config.toml
n_layer = 15
d_mlp = 1024
vocab_size = 5558
norm_place = "pre"
positions = "learned"
init_std_qkv = 0.0436
init_std_o = 0.00796
lr = 0.00142
lr_head = 0.00901
seq_len = 2048
train_tokens = 277600000
steps = 4236
dataset = "wikipedia_en"
Each number is 500 + 40 x the weight over its row's rms, rounded and kept within 0 to 999. Layers, rows and columns count from 0. Numbers have three digits each. The size before them is the row's rms in percent of the matrix's.

# layer 6 MLP up, 1024x256, rms 0.0618, rows 0-213, columns 64-127
093:530542572485516569485440519462586464492503463503526518493422573477526486543513511478495493498427430390529462549516511562502494535444475536486515426455458447559517538474470529535548555528505521
092:560510564561469477473470475492471536506496541472482574482484485450472535472493514538525399517483446519525620464480473506516507533512466480498483514554499471571489522483504551480444478499520394
101:522495528538443495505477417483464504411492511501408504470484517523459532560396490492474431536461557522532492491488440514529562476408525437531459580560525508492473452526512541461491540517521510
106:450459469499488507483394541524566486525531568530470558513475455568552527553551503513432498481481548477660504459502475508519494474513567521480506456467525517521505359457475557468535483449554521
100:439539501508501432465494517550522484545520516480525541529469467485555492482500514517505465488490510464542563513444499484528452533509507467554458549566586486571540467477507491407484554507516512
095:490474458557495475490543456449519434469502502507480559470508507460497522498572551536473464514571546522548485549444516502525448456411525468488524473513496523527548507443506489486477528540468421
107:429499445493525457518604469554510466510533467490498468481475506466546522502576472492494553498491479350533510601479536509525582505484476476531465609509568494588501424482568536446518522443475546
098:538496509489491511542470496540451546465538529511447513499504453496525562498467530608510467498498546550529589488485465501470426482554479429491481523480490610523529497489542565463545540509531502
094:500440430496463512499539433448544520493457455446510481549500441556498509516435446513412437495595478511523498540401502536523482521472523547504478466393484529491474490529510477541463501468479539
092:485469449538467517511576521552460499568483568482429486501538464534519460518530548518521487510453551502501491510463421554468467455495456441513487498516561554451479444420506490548466479484480480
107:508423506498464401509462492540496483523510526489505501502528424522532545539411465481552484500433492481506496551436472576510569474457521484497502485501511500489519461472439504463508511459545489
101:503512433524487428538483558516479561452520500503459567471474495571562496512549496501532484453536540508505528470507485531465529453426575451567467460511509481543499437546551516488447631545508564
086:455494510524543447508455407522395511518522535522481442510474506539436515485505462501512540499480425531508502518462433538566445450487495447489491487468525480531515541517589462383581469521544456
104:458465471555499512495478465536518483506493451397501507445463516506499538484479471521514421496539567502459512521549438514462513519510463474548518555550632474474520535468498522498536508487485424
092:504481489434411503453480479518432578552587502483501448500472550479489454591518394601444492490486461471483489532551412499491476449521485465523502552428531520532541551530542563519453519538453494
103:517435526487431457557538484521513577490484514536576478527468511468484504452439449496620460529493500531488554500523527449552514428585481467538474570524477526513488527490566534435514498541555523
097:477435554486478526482551447513500504532470456483491452479474449477477495497587521560541527498492520455499599453486379495564409461417497531509555475479524504436532502511467510486456483491500475
098:447456472462483522505484490470472541467529497407494505570458514488451440491481483496551530517503441524497516476559516521563512489458516495540512588443516462537509506456537495461461510495529533
107:485498479474468440515561522473448542530526492466472546512482455430487469509453426595494517566552527485498502572530500533473547507531499520477463593518488473511593520533525488501461517549509499
111:479518475565438469499473460561451502529553470520452460548501465457513469502495508572480476441543533575519532501527536495464505417442517454515489555501544573474497526454540445481484512546498502
102:469513535483543510579583498459472560528464465405544462493441477505390535573567430486524557463534472405550541536495541558497518485508564484461504545502501486539505544486485475482585470506488384
093:491514490528498542535465505459563512490516548485514536484475530484496504511489476470486526505572483417546535491535463482454498466544447547481543563436505503521506489480532424603483456516558560
099:518522528485419453488497396530525549447460464458518581529503558468514458453502501482570399453546484509540557456537508560439516561460531454530492460410573488487507476473508437488555494573516543
083:512488450547520514464496498582477464533479510434417532572499521568530534509471466431469498548536462485458493525508492402506465471438502486456482498526522421470472494537530536548471532527593569
094:498435456452429509480432458497501473436456551443498481470489525555559525483492471498516503487481487509554514453513507532524508481423538485523481505535554529499582474522616458550452536573544492
107:489523518525417540504484436477500535464522500578481494560540439536469551538416465526516461439537545459515552523513524508540485462445486549533500544547542531499485454494610481478540491449547521
100:529508546557493425474586469513490528546521522515449452487523470508448555534505443524549490546544557528525480518497429527479580413455531456463489519495606490445498473433517515442555483477506394
089:401510495563502500518439501522501540504546520497552469460501520522481476536482460507527576491541510496547474460519480537584435462542469484521501471489435539474508454484444553494571465626487418
114:490444515560423516588506488535492527421489388505479515547486520538539498575433468545496481554508520543499484515479459494455496543452426509497514508469568495552478555443464543465577608469586461
102:529468471527498455594481459423546535420474570488496503482517517504516501497519483538597509371507461502490510429489515498484555512444484523440534533469469561537472488422507533498520538536538521
114:532454492477360500460472467403494507475505564527413482468488477533485493536414507455403497563494539483534546466460507464554455484521449493532475489443614523491517479467538469537484527465505509
099:411446503493552463553476418459482550465498532545467536561475491481496457485509523496525435452541535474537423488484494545542447494532576504503471548457481435508489415463494455437544490488466481
093:443392527528564537513472506546504471447460570518495482465472461545515492535525475486485442542489520514545465524430487552458545498532435490524505505481590451554512478491479428491462502483541464
092:504497499474382501545425510411538504452482553468549508531492477523514494499500547486443453431470512508543531478512425548465497579415519509489470487445545552457543534531548530491503523478521518
096:496450529567399430454469530415476517460528345470429471449483506497500462540486496513478447565446504458565583440416411436460522546524492484476514507398501469571482476535473527515543540500476532
108:547480501471477480489488474517472576403480495496470498518530449614494548530483474542473482536508503492516495492419435484502547430531509454537507458436491482527530468519534464478564514511460572
100:473440491447475556519535523560595591457516447494466440500490496470458514530455526548499519524468452493480508480491521457521459439485407395501499560530455504485491537506484489498508509506518405
100:496501477513478496534476360464529480461474547537493486453515484556478483481540483489535537541485527552459459507437436520489466513410550529538469519459506472569515457491518498571526520550493523
110:441554490507449488494542504537568488458523518514505484520489434512520524559459462538541507487492535456512529466456492513480557526523520517453479436446447566476479526492431522491580537598530470
111:426542483507431507570461472527533494502533476447519487531409481482513453546494516507523432444543494535562488438464495567434479538465501526472478523461525479483487536502497498534524493564533541
099:541516477502394536537500478448509486445548481451552495524503470502507443551541552447457501593438499455497531513509497498473456510505444484528473493456524501460525500521529488464444476470488371
087:488493470496484434522523431588442485564524458453488479548556538475472470490517481422563424541491487453521488545502501560502527567454497466580452458443516488530480439535516520462490546570484514
105:464468471551559537542491477545514638410489495507401508505437504528465463566459453432518511457441472454450519570512480504482551470514416418456458502481443492518518535522528512484506466513455503
097:456452568511544510529428456473384573505528552521519492574496449520510474397518488503484512502501469530495491545518527496536497470439507461510509558468549496540570527441526492545485506448539517
107:480500474537538449499536492496522449502557454528584587580478449526404535504518511505510445473506457454516422460470540469436480512497512519577474516550507508571534492546515514523523483458540513
093:481453517527494538495522512460560562518432484483464581452487503519510548539595502484452450526469500474495543462473497523557567506506542509562484461499453522449524535506556477515544533456418459
093:418498518491421504479433511489566506503531488475452478470424532493525467511539423487527450445482433455452510556542503467466491507498496379460440582476519475459545535528579453457465486454506476
089:528530482476427463568480486454470578507494504440525517529472490468600562506502410449508529546496460528498479490433527543460495538460554440563516512529527448512511444503551441478533544529555545
098:482484454491481454573459490474442533497511553468543491558485507554478581497493542548492513519453538514523495446450543520526458435506431516442486502496417470537470515527475545466536500532530500
105:501471457434534401426449450495411474554598456540503510487479542477525478531540487497518489545498541357476538463448442474444494482543471526461490512520482494553550492495454489441505465598428491
090:470509432484477462541489465485482511430468459505536585493520526572476494575450502522460473502571529506520464529467495498612497501426481506470464462496465573437489424504490450512532476516489508
095:535498477518383515536495501494412496512595538484491507509500476544435494487410518509462451440519459541532555543466463447497468501466489477611425510500496474517484443434521504452482510605539516
090:439516486470488461610486549482445488464554455511498512532434495436418479528410444561544414503536550490465571491529493520585496487510474529470484461427489553581525576497547483460524525566498525
098:535514432477458470504472423535510483467469524453498586559542534545526508499505504529491481431459487552536543489440469463465578584436444542579539463435491530492496441503529526512531469443478499
103:553500495501460433457453477446534510521439480510540430492490494562553502504575517517524512466599498437465473567478461471513455525516558463507435460502565470482499433524494523552482505506576498
045:531431452568466442548520441517479497522497498513549551546385553570522504544492448528497474488482497419599550482487488498479516487471457413486449536427483519485479489488521501491503554594546445
109:511455484564454535534498494448460511467537511453474510517493535473543511513555532465432431530503483488477507472526439489460518505483484459522467523480485547517434445584579541543479564533500607
093:478529542536440519519514490517420550553521463593463546569378567604459451525493461549506507522530497483650472521455512509515497490499525509452494548515577439486442518477442474541472519424512513
096:556472428538485473504553506498439552511513490430489463497484493416534486468501493662507498567536502484537516512480526526484451491494497529550427523465582488526585465479474432446469541560496538
096:469485473559454481524538481550484510578416512475502469529525509558602474492461511539491481501438476506536464482540509512505473537452597531518501472471523545580435537454561549540494483508506560
102:419500461564390478539492517518474527426590420500426474499492497420494416525487510540491459487460498484482470478487461558484525527502551487480508603546559438604499482447451526493468510486567521
092:441512419475523524558456484433543536441524491515520539510488551556427503551482440536532555454523531448444500553452458560549502411527551485446455485535506556520559507519427505532533484516542551
100:405506547506523532537418545509514557501427564507510462510507505528518552426483493457534531467522449481507479528490506509511535446570538472458536455493521605478570487454464451482535460483527476
117:513511402547501523534440479569534494520501462495495504474480422492417502520542435493471509498551492486523530430503477551502549484497556520515476453517535525497462458506478436525501470461476529
113:528504475540389537484511463631481589526503492496483512509445479530492453467438470535497484459516464514521550560501449505482575545449463503490438521517525527537469517477452504540500544528584469
118:457514492505500486453518506494547449510451462500484501425402510510509456466453529531472507522444560485497484495502490487552573463499478473470415518428483505527526473533486542400577477562531533
114:539466433499534486526536452575447451485450553456509423475437428523521505540540475548521570535479553513489533538500504442515513508482509543478493521477473521480533461506550515490524491523512452
105:561457524560512477530490487459480506535568537416437555540448474443446466589593492464472540475445473488496484487480559537507567490487537455504514499588492515550475521535503536482466501454474543
106:525492537563518529530498492553499502469446437415470539482489566463463438526456522522513444526518472524590496510423465549463480556482538495456540480524528461513474533498491513463479483440538494
093:525520442542482464527496453500539488507481381451485522521450500574510483520498526547506455576445558522517521472524455526429540492462551532502494475414552543532466502484514497522510470534515450
093:534520489507504492523429507398416612504525548532522459464421444504421468484524508499487541444506510434538509426487514523496507446510521470513444521457570437486473533480484522401450532502449535
103:473498540498521486547539452539474566494556498498498522568476485549471519520537481527515538519467485458471515487500482542519553473475516447550495514433465452544460481417525524493471576559484569
093:527463551512457464438500510433527535402530484491494556556487551440506442519522519576515488471546431526458517511477496471493437504459552467448516598491615495517454549468521497489530508462467466
103:469572437514534507500481487504586512488494420502499565543526515593514412582459497477452520531536493513470451501446440465449440464546531548474464510461516566493483548402530461539520529513512480
095:482505503494510473557465454542428556467513560471511463469502428562440500532509471517514424538466514418536515559431475519534530487495526496517512522494516555577522481496589526447509519562506448
085:449488546455438510497471447512454542453474446521434479445465513474416486566510435553501474501417514517546471481476458495486453528506534509467450536445492530517463502505493439468538497521453502
111:478483487511490496543561491517503504438428472498512532508487465485502470466566450563456436427469537472502456541457424399482444411527526530496468504575528536447511549441417529575509502448592564
110:474503502487564484512458517558549593532526463460449512542467497447509473545491493591527505528509487475604482523528478453561448535581455455491476582495507515450450534453455486439452491526500532
096:505468441513535507506497473514448494523512445551506524568454537476475467452499506504486533462528424505466536498527504426533511519524524423487509533550542494563606488462476526515533526499534451
105:466480405487501385461516439423528530515508522479517513495512518505537522445491520577515489526551432515570490473463524440476499513465486474550521526518507457486510478485519481507538552562537554
099:423484537523532482539419489474552499412495502434525433480474419528497575422478500527470500507442487491452509447522515485456496516481532512487475518540502530474541553552489523571512488573541522
100:433510482537497500538494427528468473510540588510503480465571530517479523500497489499453408464510547434531513549462499449530592468494483497379503532502480558449489422513544487435498554496472498
104:507457441516536515469452516512556557535443525415522544584463481480517494543472515489460487488527499466587532483503517470499537519523476580551532439539499498488524438532522509507506519471523475
101:522525500521493430518528528495427479455515463547505470453507529463512571464466444490502489465480551537541526440533521479517541551397500491516467495493600469513438412437561551477530492550510486
101:418477456501522494501510436510454484515479536546490458551471473494462496483527515505515412474489507510490504533500514470480512432451448525511499596536485486486515465457567517474468469428503502
129:496465509504392465539480503435520481546535474437518567497487520581521489536551480598415427429488516494547495491438475515541538482508494463554480446497533500492482451511501491489519499545511563
110:529503516501542459505575457503448516497512492471471508497476463460517447542487453470459532509500521516484495524486428474490479511441478428444464505490475538521565464511535517439528565529534462
099:487476490578439482498524525495516581486507492434444482522475511530411529463519502527526504491488589486518504515450533481480405447472532453550450565540559475520492445467522482429509552572455555
097:495485453487520478525489441496545525551487545542531529485520496475468418463459411511578510468447477467515456588450466465469466501564541503481521505443549515577486478480531372467475491512546502
097:427495488586483459491496487525524536484481484492450534580482474544438477497519495583482410482511497502559507502507512443517541460457511458521470521400504459479525491543448506505496494498514471
096:517451450555396501492500495504552476524490369487478508467479511494532467533467473493368434460478458527522511461505491477466518539440524557573478497472480453499527488547524563561542583472481461
103:515506510517562500504512540496515520492505499505507488471392470506548540456513524484444469491488483500544509477440502466540461529498478471553489499541571537551500504528464534392516509459459472
099:475531502494408558523433514578456515468428440499530539517492486548560484497510511449502460557462490467538536453498518485497543516437462437504490561526530457478488452508512514482498491462523449
104:525458513456511521534438494508555486469522437501419484495516475554487532558454501582483524514481541466481481476467507561570573457515561458459469508464511536539569528473543532523508491441568452
108:506507520551498487538500476483520463431498516535438564553465455475485542479487475490491450446582511456537514536506525462493512512455459450579515533455513517539545462496538566520482444483563553
095:419485441517394437463557521528463571496456553458495541507530501489501508577413532500472460530557450518500517483494497447517465485506445453566484461457510511519507465458523487541531466465535472
095:491533531522512517532450449522540511478514588532415489500512505476475496548501514551527462515470479462535460446501453503392550486536501505532455506459515484455540435488435500415590494587519536
095:542437504441468431531559473463471484491498535488492566537494480466466470480526491499504476480485504546519556595543494498491463456499430536569463509570519464483442476418555480542427509418490544
105:511498450558475473494511412471498475465502553480552618580513488514480525530413502547505473530538552529480535489487530448513442515441486484538481471517515588527525453404493499532511504513560505
094:549540503551466465561554466531446582459536437493419543471492462497480462528480492459474497503547520508506479446563504521496487514508529492554455521493565495467554461450490448488469494521553559
090:427478494455392559530516516489500460432478509519483435554504447514551558500490494497493504517593554444544473531544497429476514524484476509477443540518525525500554585523467471608432466519502526
090:400512492501511486526471479475472527515476521503528542492530468489500540452517459514519470459542561409566523533489528452423533542543485509507530430397534472466554412510520543491498456499409493
109:418526549487449503492542522536432541514471498448519471457477499505566506484518495496424443522516510488533473485448445513483490532455485478519465507495586462461510477556475505461480531552515471
110:526497424535456511533540459409525514528450539442509540445467450562499515532549463477489457477491550548542514565472568519533480494475544466546471502487536474510437369473562499479519578542524532
096:534453491469469476476438469445476486490644491502435481535457508437540466515471501607541491542480539564458525460520478496516527519551456455457453490461584500491518498411547508457516551489488493
109:470510511533426516519499505570441492521545472437455528557495545511535570488449464563461468530521537448514488519467375489500578579480519464540466526505520480524507543481464550476595543504543451
116:539465452559457476594407485532482500494514519450437544513512449580481428571539515474510519452535537503495508441524528494458494489506480507489495560486487524521478515495482482509442621456594488
105:502480456476484505565550499493503478488574473496454474514501451451471521586484481502554545434509528414488472555472444441414499546453488483553464516529487496473505546483469483531566561500517540
109:510466510501475543537521511493439520509495483451539590533400382506398510540539464594452507432500517484546527550526463437502473424472502479481474518486526438526562531419476443505477494541534512
113:492514465528504456517463493485478511463529515500430490512491502478509500522526419538425506536479445517456531454437473475570410543498522408488487528494553547551449533461474494499546527532490589
094:441451445498484470502467478568535529507578488451501497473477436449521482502503439444450543506500464475501461512450530482505508449540460497538493516473460544510476493528496461551522522485599469
099:453472487538529409476462453468509536513478587517458451570498479492466517477560489469519483458455481532508436559499502421594573443581436360497523552495517522453531427360507547489524458563505589
106:517423482493508544583540466484435553441461443465470406511463442484435478532463466463523478492492590474574550494531516462516491483467481507510443484476518443543524471468598504479535470548484460
097:457453533539521498444501471521492454562485470448521462519459547489435486532563553541452515524593451493517543434494507500489446514454476509492433460490581469582468469466566537526480470542506550
113:490466553609497457507430459493569518424530512496480456525468504547526525516516464569468536480478458485561542446494484455501569433422520493445484540492518514510478497458491507547480495417549520
096:550498527436466585567541525520497540563522525488508463532501493479567515559549459519481534498429500467540503479471489535575563394508529506493524484449505529527514507467442500513514539491511484
093:457446497549455501469445488459479456518485501449518493493506435535559486500528511502470437503537455429535519440450374555492470494472504473485514545571567539474495498519597522448556527596557498
091:394470529555517510513417420451492498500505506523584507533513471623522578573508489551517505439512494503482495468509439608529462463506481495483474488496502495515585481492453494506539474489527537
118:524470561532558549509549489500540537503445524396552466436511538545472529498566504541536523494467493452499584539485522510431557494504520451445442487506552551531557535393485544482480488496500482
103:423460435504488490493469451521428513547480560504448485489498447482569584481502410510522505576480427470482502482439467569490469443496481466499486508508540497492528432484532548468515475511445402
089:451461452488513521587406495569518472461526487510398485584417430498493497497514483513482421450516521545537490553434497488546513440526544443494478420481475522595483501479536467425487459539558535
090:561492563544435481501432449472489502548548566440448530551497514456441517495483490545498501405534454402508538529495472540431529534483511503556461500545496416602496581482567470467587538466469466
101:514506515430533536592421505469478531429475407492480552552428531497559550550476480540476489448510455492470547442511467527494539503473469511464489495536562528502493524502502479540581507490513504
093:540527516561495500493545492497489510446487508434539482553468480569525484501525457502473490445511494367436564485469480534463473542508499491505523491447550498531492444538494545491483538560497469
097:491382496513482412543474487460522586476540494513467538515429527484443461514510502548401500490529512408503556591432458485449515485463472447486467480539546498499518476511470477477462490482491543
084:544517489498492521541545433586557481486487484486424487510469543487490541495464443483527479470497514464559580425464490469474438493472491464568519528551505540413473520489614548489551511502564579
101:443510502592458476506487435539547497533445464550511472528508484459515447489455492497484505444446459455499447460500501504513472564484503424433482515446528485489466444461540499578435577596544596
110:464471447474477497488443429490492499520456480447462522510528443519605473564504433497471481507497506459532584466496452548534513466481502404575448443544480507456512448557476523486545502524496558
101:474431501563523535486515487471515552541518521528484545464512508506463485564568491469499485538484430495477464448425436527472473524510501490564488531534575524556479486527469491493437472515516566
098:463481428510428463533442426488437514488512437484479578508480497545547544570492487481494505505468490475508516440474411491478481514479547509583457505439525525552520447493512521525545592533508591
106:477437545491528473536447452505533581519505524453470529559488443588501478578462476509514486469578514545479468530553496511497475448461532489476496518480559543518502456492562511418483546530523518
098:484379519439468404497502426464600561493384434524494465515500520590428555501491475569510463454540515524568470456410485504486440548477504552487467457535471510471466446507516556468482547501503466
084:485470428495457496516550547478445486461517439500424558605493545499526525512552536470516484505565520593552526475493548453551493471488477498425495528523588520489548499527523493491500464530492457
106:537446470492516468521511503512434508491454426432514525485537529548511524540564504449470474443558512441523497522493510552541469502518534470525484524542547556493441473471523565553485564512554513
078:505525542521539459578459484477570539501449529471496516529472494557483469540536497444529477441467498440551474506502536469469476555524515470582438438487490493483454423522539457476502486501449483
084:483452473489539562540459505438502514435472498446493463455460452516476489494481413510485512548518591454480580514499513525491586506510530510540501450459502484568486511489557483495559490494473497
106:486452490488527476527459499484503515501556452464467420566377552482485471500455510588550459477531467429549531476476491495549525539493491532540503491487509488628472557443568540476557481505502501
100:503494438458478523481524435452506504485422537479553468494482515442479523517551483531562519533571510499523459521535467563528462514507540540498468529491535447443530493430556463508494532479552519
087:465449481511412518481444440506494539500559483430477452469447506453402502520530446567537521485417502446509474530489440493460462494496528555451430478441489465558495525489504492504478569493503491
087:516504516599444526512491482518461482492540470493494562467484492507548522485489534548567504477578522464508555510464438518538542483431555546443500481511555469480494484494515492442592579421440515
115:523429508458465514592508537493511577517455491553494543543462485482453444503459476482509481523502489470476511505520498419489546505480462496464508553535533462420458505436580483484445516452519595
100:455479472504482493506537495464463510531501432492411494517357442507494498535544475542512434425528513531490497459454501512542583506465518493524490511505469552541517532504530457493482464579556488
087:484502488512521500469537461422459479505472508542516533553571518527481461508494483579434422581530529520615557473458479431571486498461499499538510477457491546557505518493503552464496523549530468
090:478489472474553495544575495486426480503536554407532467558475490481472501493487490553466446555455494437513561572549534536487527502491530451568466528498468463513527546453557497517475498497538570
094:532571473577493541519562484491525571531443467482492647523487436548560497541510519506524447475552491424506524467560515496488528544475514516474509485463529506499519521476507521446493504464501514
110:512535495503429434478485455440450528425439455542488464522505509585476520490436533456507477529494493513542573544420544488454490448498587454489485479450510478565457460476589527467500468490511539
108:530475533442532567489519483492549537459481492480446543526480454488446474513563485477564521516427499463482493525382482468470494479425530464426483521476470487539525498512512531559463524521498574
124:506475470519521476557471498453449615437534475504470514471455502475486511564450483523468529530525504432478552563446512542487491443521553552495504569511553549475523534463469463439522536443491590
091:472463539543471468528503511549485511528527469514472421507482550606576532470532483550535486464496483485516466447523453521500479500436541522540487449529556579479559437439455474581429548533493511
102:446537477503526542535568533570456571468467524452459467463474474531481537517575533478521421460522441392503522503408514565429512459457565476529464550458446518475469476480498518505493507493452513
103:507459500537484484460538492515507548526465534460444526496550502501576488473494483505549420528503434465540527443436472515475522513402493496556446543466570433506507457420500470451555547440534451
104:479509469480481476526527465487479540507445477543512469516510491506502496509498454421504471481564437457500576453539462482470486507468576537553423531458558564529479465534591505438475601536466511
091:464479543484466525526519530480561470554496430518505534513407478445428526482529435522560515560498459414556493476506524489481511517590470553487485548578538481423483512474458465522468488575479512
095:472504518590487481548466526465501554522524472493526545505458511570475438501492467533527467482511577454501528506514506480394506466513520519533439483523508447521531495460582517495495566531497514
110:484514431517523526509551491576517535522495515571514513497514422469488547468555453456531489527513485425510466551498479541485468468544532462558508500481517543493492445558531497513524588438468517
097:547420513460558431463510514470497473541518504467433450507541495521560507467548457584473586533443435500503550576424494552487529523546469512442516528473530550510485508467525483468480606453539487
089:446549496579406418497495474458481570545486448449476540511422529542560479584464499499492462537460530539533571526536443541432497512474580517520461500467585497514474510434556444508570536523547493
094:532470481520530562483508529528446491489529501432411533471461467556567505469465490548468474476496443490535517562518508435569452503494547421556472513539581567501547595381427469417467503536535555
093:550475519546512542485484424470437495528571440462509497507447620508548532507438456570496461495564481483545576469485437512500530514479568487534455455462493538511451506531534538516502454587512444
085:489559483496494540565497494497504561481438438501480506445507509460489494495440466462480513488545477464557494460441533503438553501523475546544503496420519430573499462470437477457527650483447527
101:530533549523453487558532493525476508464526409524432506517456518492496509512526497516549465565472499500492531525441486488489581500511501484479463494390495486572495454530607487439463491491501544
105:507514448530462413530476537489546487474559502514484548519520462528497530492520422484522524501591472483553476520507405499502502563487487459473514489528506530459500419488535500446547535527473498
082:512457564489498410545478483564437560518513513500473469522522510538431552489485481598499510443505475534491534514450452499525567521459585461521503506474552542461472503441521529447538561472472491
113:504459455542514443520522531412536550465549465470492540486463520454547492577493492552492557453578437414500521506527492470462468479492521535468483523415531518523489442411454487470579507459539600
101:507489548601468500480514516506481449467506558457513443501461535545522528493483495535447529463478472537506530546440484416563461526433540427520469525502500531573524367420463494486535433567548519
113:463460465462494481556535513518506595483532413475456521550455439532479465488512534499495493567580503463529565498499506425458500512550498479467461540436499557488487490463459503438524534525501521
110:542482427541552508497549454457445603407542436475396508512473547518466508487562487577503507529601487484503582496457464518429504531429460446516512537502562514556447494529558488507518466551478571
092:473493513468477509562515459544503518564462422515544461512503529500597563509519475529452439514432535521540438506482472521453477519500471528512471550430519456493512525428504461484500534583473491
099:513496444536511449519471525475478549469623512460512542514432534543466519554539495537505541526561475538511561529487536504467482494443556442501517448495520507546473461438443488459490489550522525
095:428555512545474544497424499500472549468453491505467482512444434522575530537495467452526468504493485505477508472526508522490531474492481519492460534537529446498521527513504415514480572473537442
109:498469567535524415551502492532497576495519502563449458531512518503458539530515504509513508455498476489562445573464490594519516487436509463523491522531551420555441486436564524498441493479566483
084:552526465439483519471524524542529519552528555436494502483479483516502545479530472474457469537519419504533496536528394564445463573535445531497442516445532513500462481421521498455537522504477410
098:527426412499535469479490439483474470539486542499521582517498420455498521491537429477454462488541511483589542507523479529526489501463490500554427497538517452514556398471498540532562489491520482
095:484535465458477438506528468486554579502434486479477493443485402457514522508464481545472485500484473472477484466485488537533458499528495518577456525480517483469618468500549457476540528475462458
101:490440476428532516516531460484524470446506482488514483493525425501513582495522449523479484517551511514468500497419523470448473523492516514450439524481480587493551552440545486534472491580545543
095:501525501566528491551538503449502546541493513442546546521487467604440545592452528517488577434514531516507512474511500515516471529427498458538473445542465537515487458447556535503539474428565455
111:569468389463508502575473484507489478458526514509456532545501458586538546497463529445481524420555509509518510485487506421550534497451519472560508537542512536531561523528529484522493555491508468
100:430500532471529565477487462495534489476530575517416457473488456531542473504522510535453464489584519464513494455457509573518533496542554495505522524487555511480500496436477566507480548561567517
105:521488428530452488537459518541450585536495524505455456491459502497407515540499464532499506488551510412546511489507478452451500479477443497479493589468581451455509452376495483497471514447475590
095:512504521484454534492467467457542554421487462546464584483444490560503458553443526493482493497470468494475556515492467443523446577491552508599471480559525509511516521527525495542528533509499536
109:544552453504499466448515463530468513439481429471503526546502559466483505484528521501499478534478502548470582478524384535433499535511546498460474475489527496570436530522570470501561551593485418
092:519492550545532490487509473387432482460530433530485550498524540510566434598498551449460389535450490390513500504482391437489515454470520494455495510471538484560574495516419446501503564603463511
093:496432464556573510524517508479520534458405456516518500512507534538476497521525433494487529467492565464513564527479459520527458537449556488441465583565566486472452485499534458503459531491509536
109:531448532559472478544435443546466475468529459469493465436481583476521492498462493527449508456482471463468480586559470527418448533519466456470467515489478498524473481547501461487519494548572528
093:522494511504480494524520518500447479541520414481580527523465481468432542474573474483483530513479459391454542504469519504435498560505479477482455581491557522522512525439565466516510590474495469
091:444549513523353543498423471514496504497474461479536505480492539485496563555506504559481483525497475435543496503468463509509467489511488509455439558512530451423517468493536527541444605481452469
092:425496500513504468528461486552467547456506424497423553492463499476507470548493520495485459542515452559480494463555531535560525511513569472465452500445568482512522559504490514546438502582518450
102:461518439580463491481559491512497520514497458533492413518432441497439433434538481459539427524484558488541485508556509381490446483549476568472497546529507559432476506504466450428460491534499496
099:516522426389468513483461519544554450531484505496449537503520469521480529501508454448580464544442522521524528482405488476491482528461469504600467489441559505463586508496525529456518556538503538
083:500526490576529436543503489521452499467495422497423546600462513607535533445473503456489454439477520488496537498549515514507488502478526450528427569480550495597548523508505442462512614477520470
096:527492512527516493501442428510476529505476485495476491424477526575484513501477496524420446487462537494532548493484463488514490424426516540437480487471552471500509502549450527444539550572524495
083:491484485468505485472462479583406497524449524488390494520485407575527596451461522481555520528523534533507521540486500464553438498456488492513501552540568504506411497527559529500559519471472423
102:544510440518505526563425443552571539546553445490512532501472489488491477542544500513460425480556500508518540527517486477448447517456526507509454470499542567469501484443484554508576496473511440
118:473488488517456474530522504477431559453508501522452491514437554488502441528467486488493484509572538459487559513533508442427422509522544476509428480489495557487552474390445481511499530488520491
100:443524506543530542541446479461463550480481524485479484542486472555504475475509549493502489420432509481507555515493460566459487493490494518468428579442574470503554582481522502468443590538554532
105:535505467534524449490505486521568537491488538474423492488503489478459541578479518513575551444495475447512488567524458449491506453483545496488490589448531559443506549402557517486511485442542535
089:520481476509495453463507468532542494510433446523491499583490488500478502496527499570522498527506491519535578621496508485609545479486477408498500508522469536522556569491483528495462508527534482
115:508389500476474477551463512442451546506496555485453480505398544537467457594491515517544508459542500512505515469468509473557467472463527419478442580492456560510546458397439491532562487504485551
096:553470432573527496508464483539410490402476558446460429477419475570544537506460474568434506468460471518547512517477464464503556446428463489474536428533543462488520548515571498481418558605526527
105:473538510589534514489490514451446513493530531475493524512497483517490497479428494514477469467546520479514525516459404480529526371558544475492509504454480472479495487486509550456475439492536535
110:497457504521518468533477517450502626485589559510486464534424504549580491472458442519531475474503489434531450457480504514557485452449503471464453533452530476438487528524481509467517523537469562
098:501412538611530526495494490523456542479505577456528484511490514563555552522494445505480476509471439477509420583522505519450536470532518459487509535516454500484527504576506420439489490559575568
097:459498548528552449492553456519501570479447521490495500523468422526515480541407456519475454460483524477481533522465444507511519514397549498536515487525497596493512504468492524453529455463517506
105:485483508559523494569493447453492571444508429492424541539502549515491497571532515568539505450507492460521547528467498493484516545541436490429527517453525528565493495486519504496450507555535460
096:539536490503514466554495470500542520433396482530488532528436451542446546504439505501458486457478544528586498504527457481576464520499566485516477463536559581514458471529460461437502504438541528
103:442512504559515484474484520563472512463495495481467541542415485487496479523442510468475527533494516525517511449520531487510524460467518499528461590520567446534496489521463508449491538548520471
097:475529520531475507588470505595532555494447445461524495506495469491446481528563478498504528471571510420525511503467560509472535533476590509468515567490519445540608483469443498544524501449533601
100:551436461467522553527491457486469546475517486527551491510510528428490538507464477558479527539462503492536573478557498549485487512547474488572512505416544487517500514480522508529505527529429568
112:553484526569459422557484484532499456541456560544527473555475522529460515590475509534469468489476509506575519462451445524535560508501536470491445471453493530590541522392510543480563537534497517
091:497486489591468492546479469505418503478492458425521563525485459511531509551456496471514462507424509510520540490459460477513598555520530506565507505473483533555494489561516523486538477508538552
109:537487497532506482543505473508540507440444529478486443596484386559567521574499485492531434457480481485515523482457503486520532559459460485565487535510509595450507521434442500489507546526537540
098:501401466576478439487511469510549538482512480435450531462415486468469551552523480548512505508504487503496501493475451484516484510497456443551485611486571566506514424485533516514535493421455530
092:496398487502449492610437454456523512551511527483478497533485485550483462541593467546476464507516463460541534572473456548410567524538590501552500575496507543552521542432477476455504516475539493
103:515449565527458534534511455538451545531597491527481494516476528504478483525491430501425393451518507492463479502495470447473524539529478452513458561504443517530479483535542489464495473595466500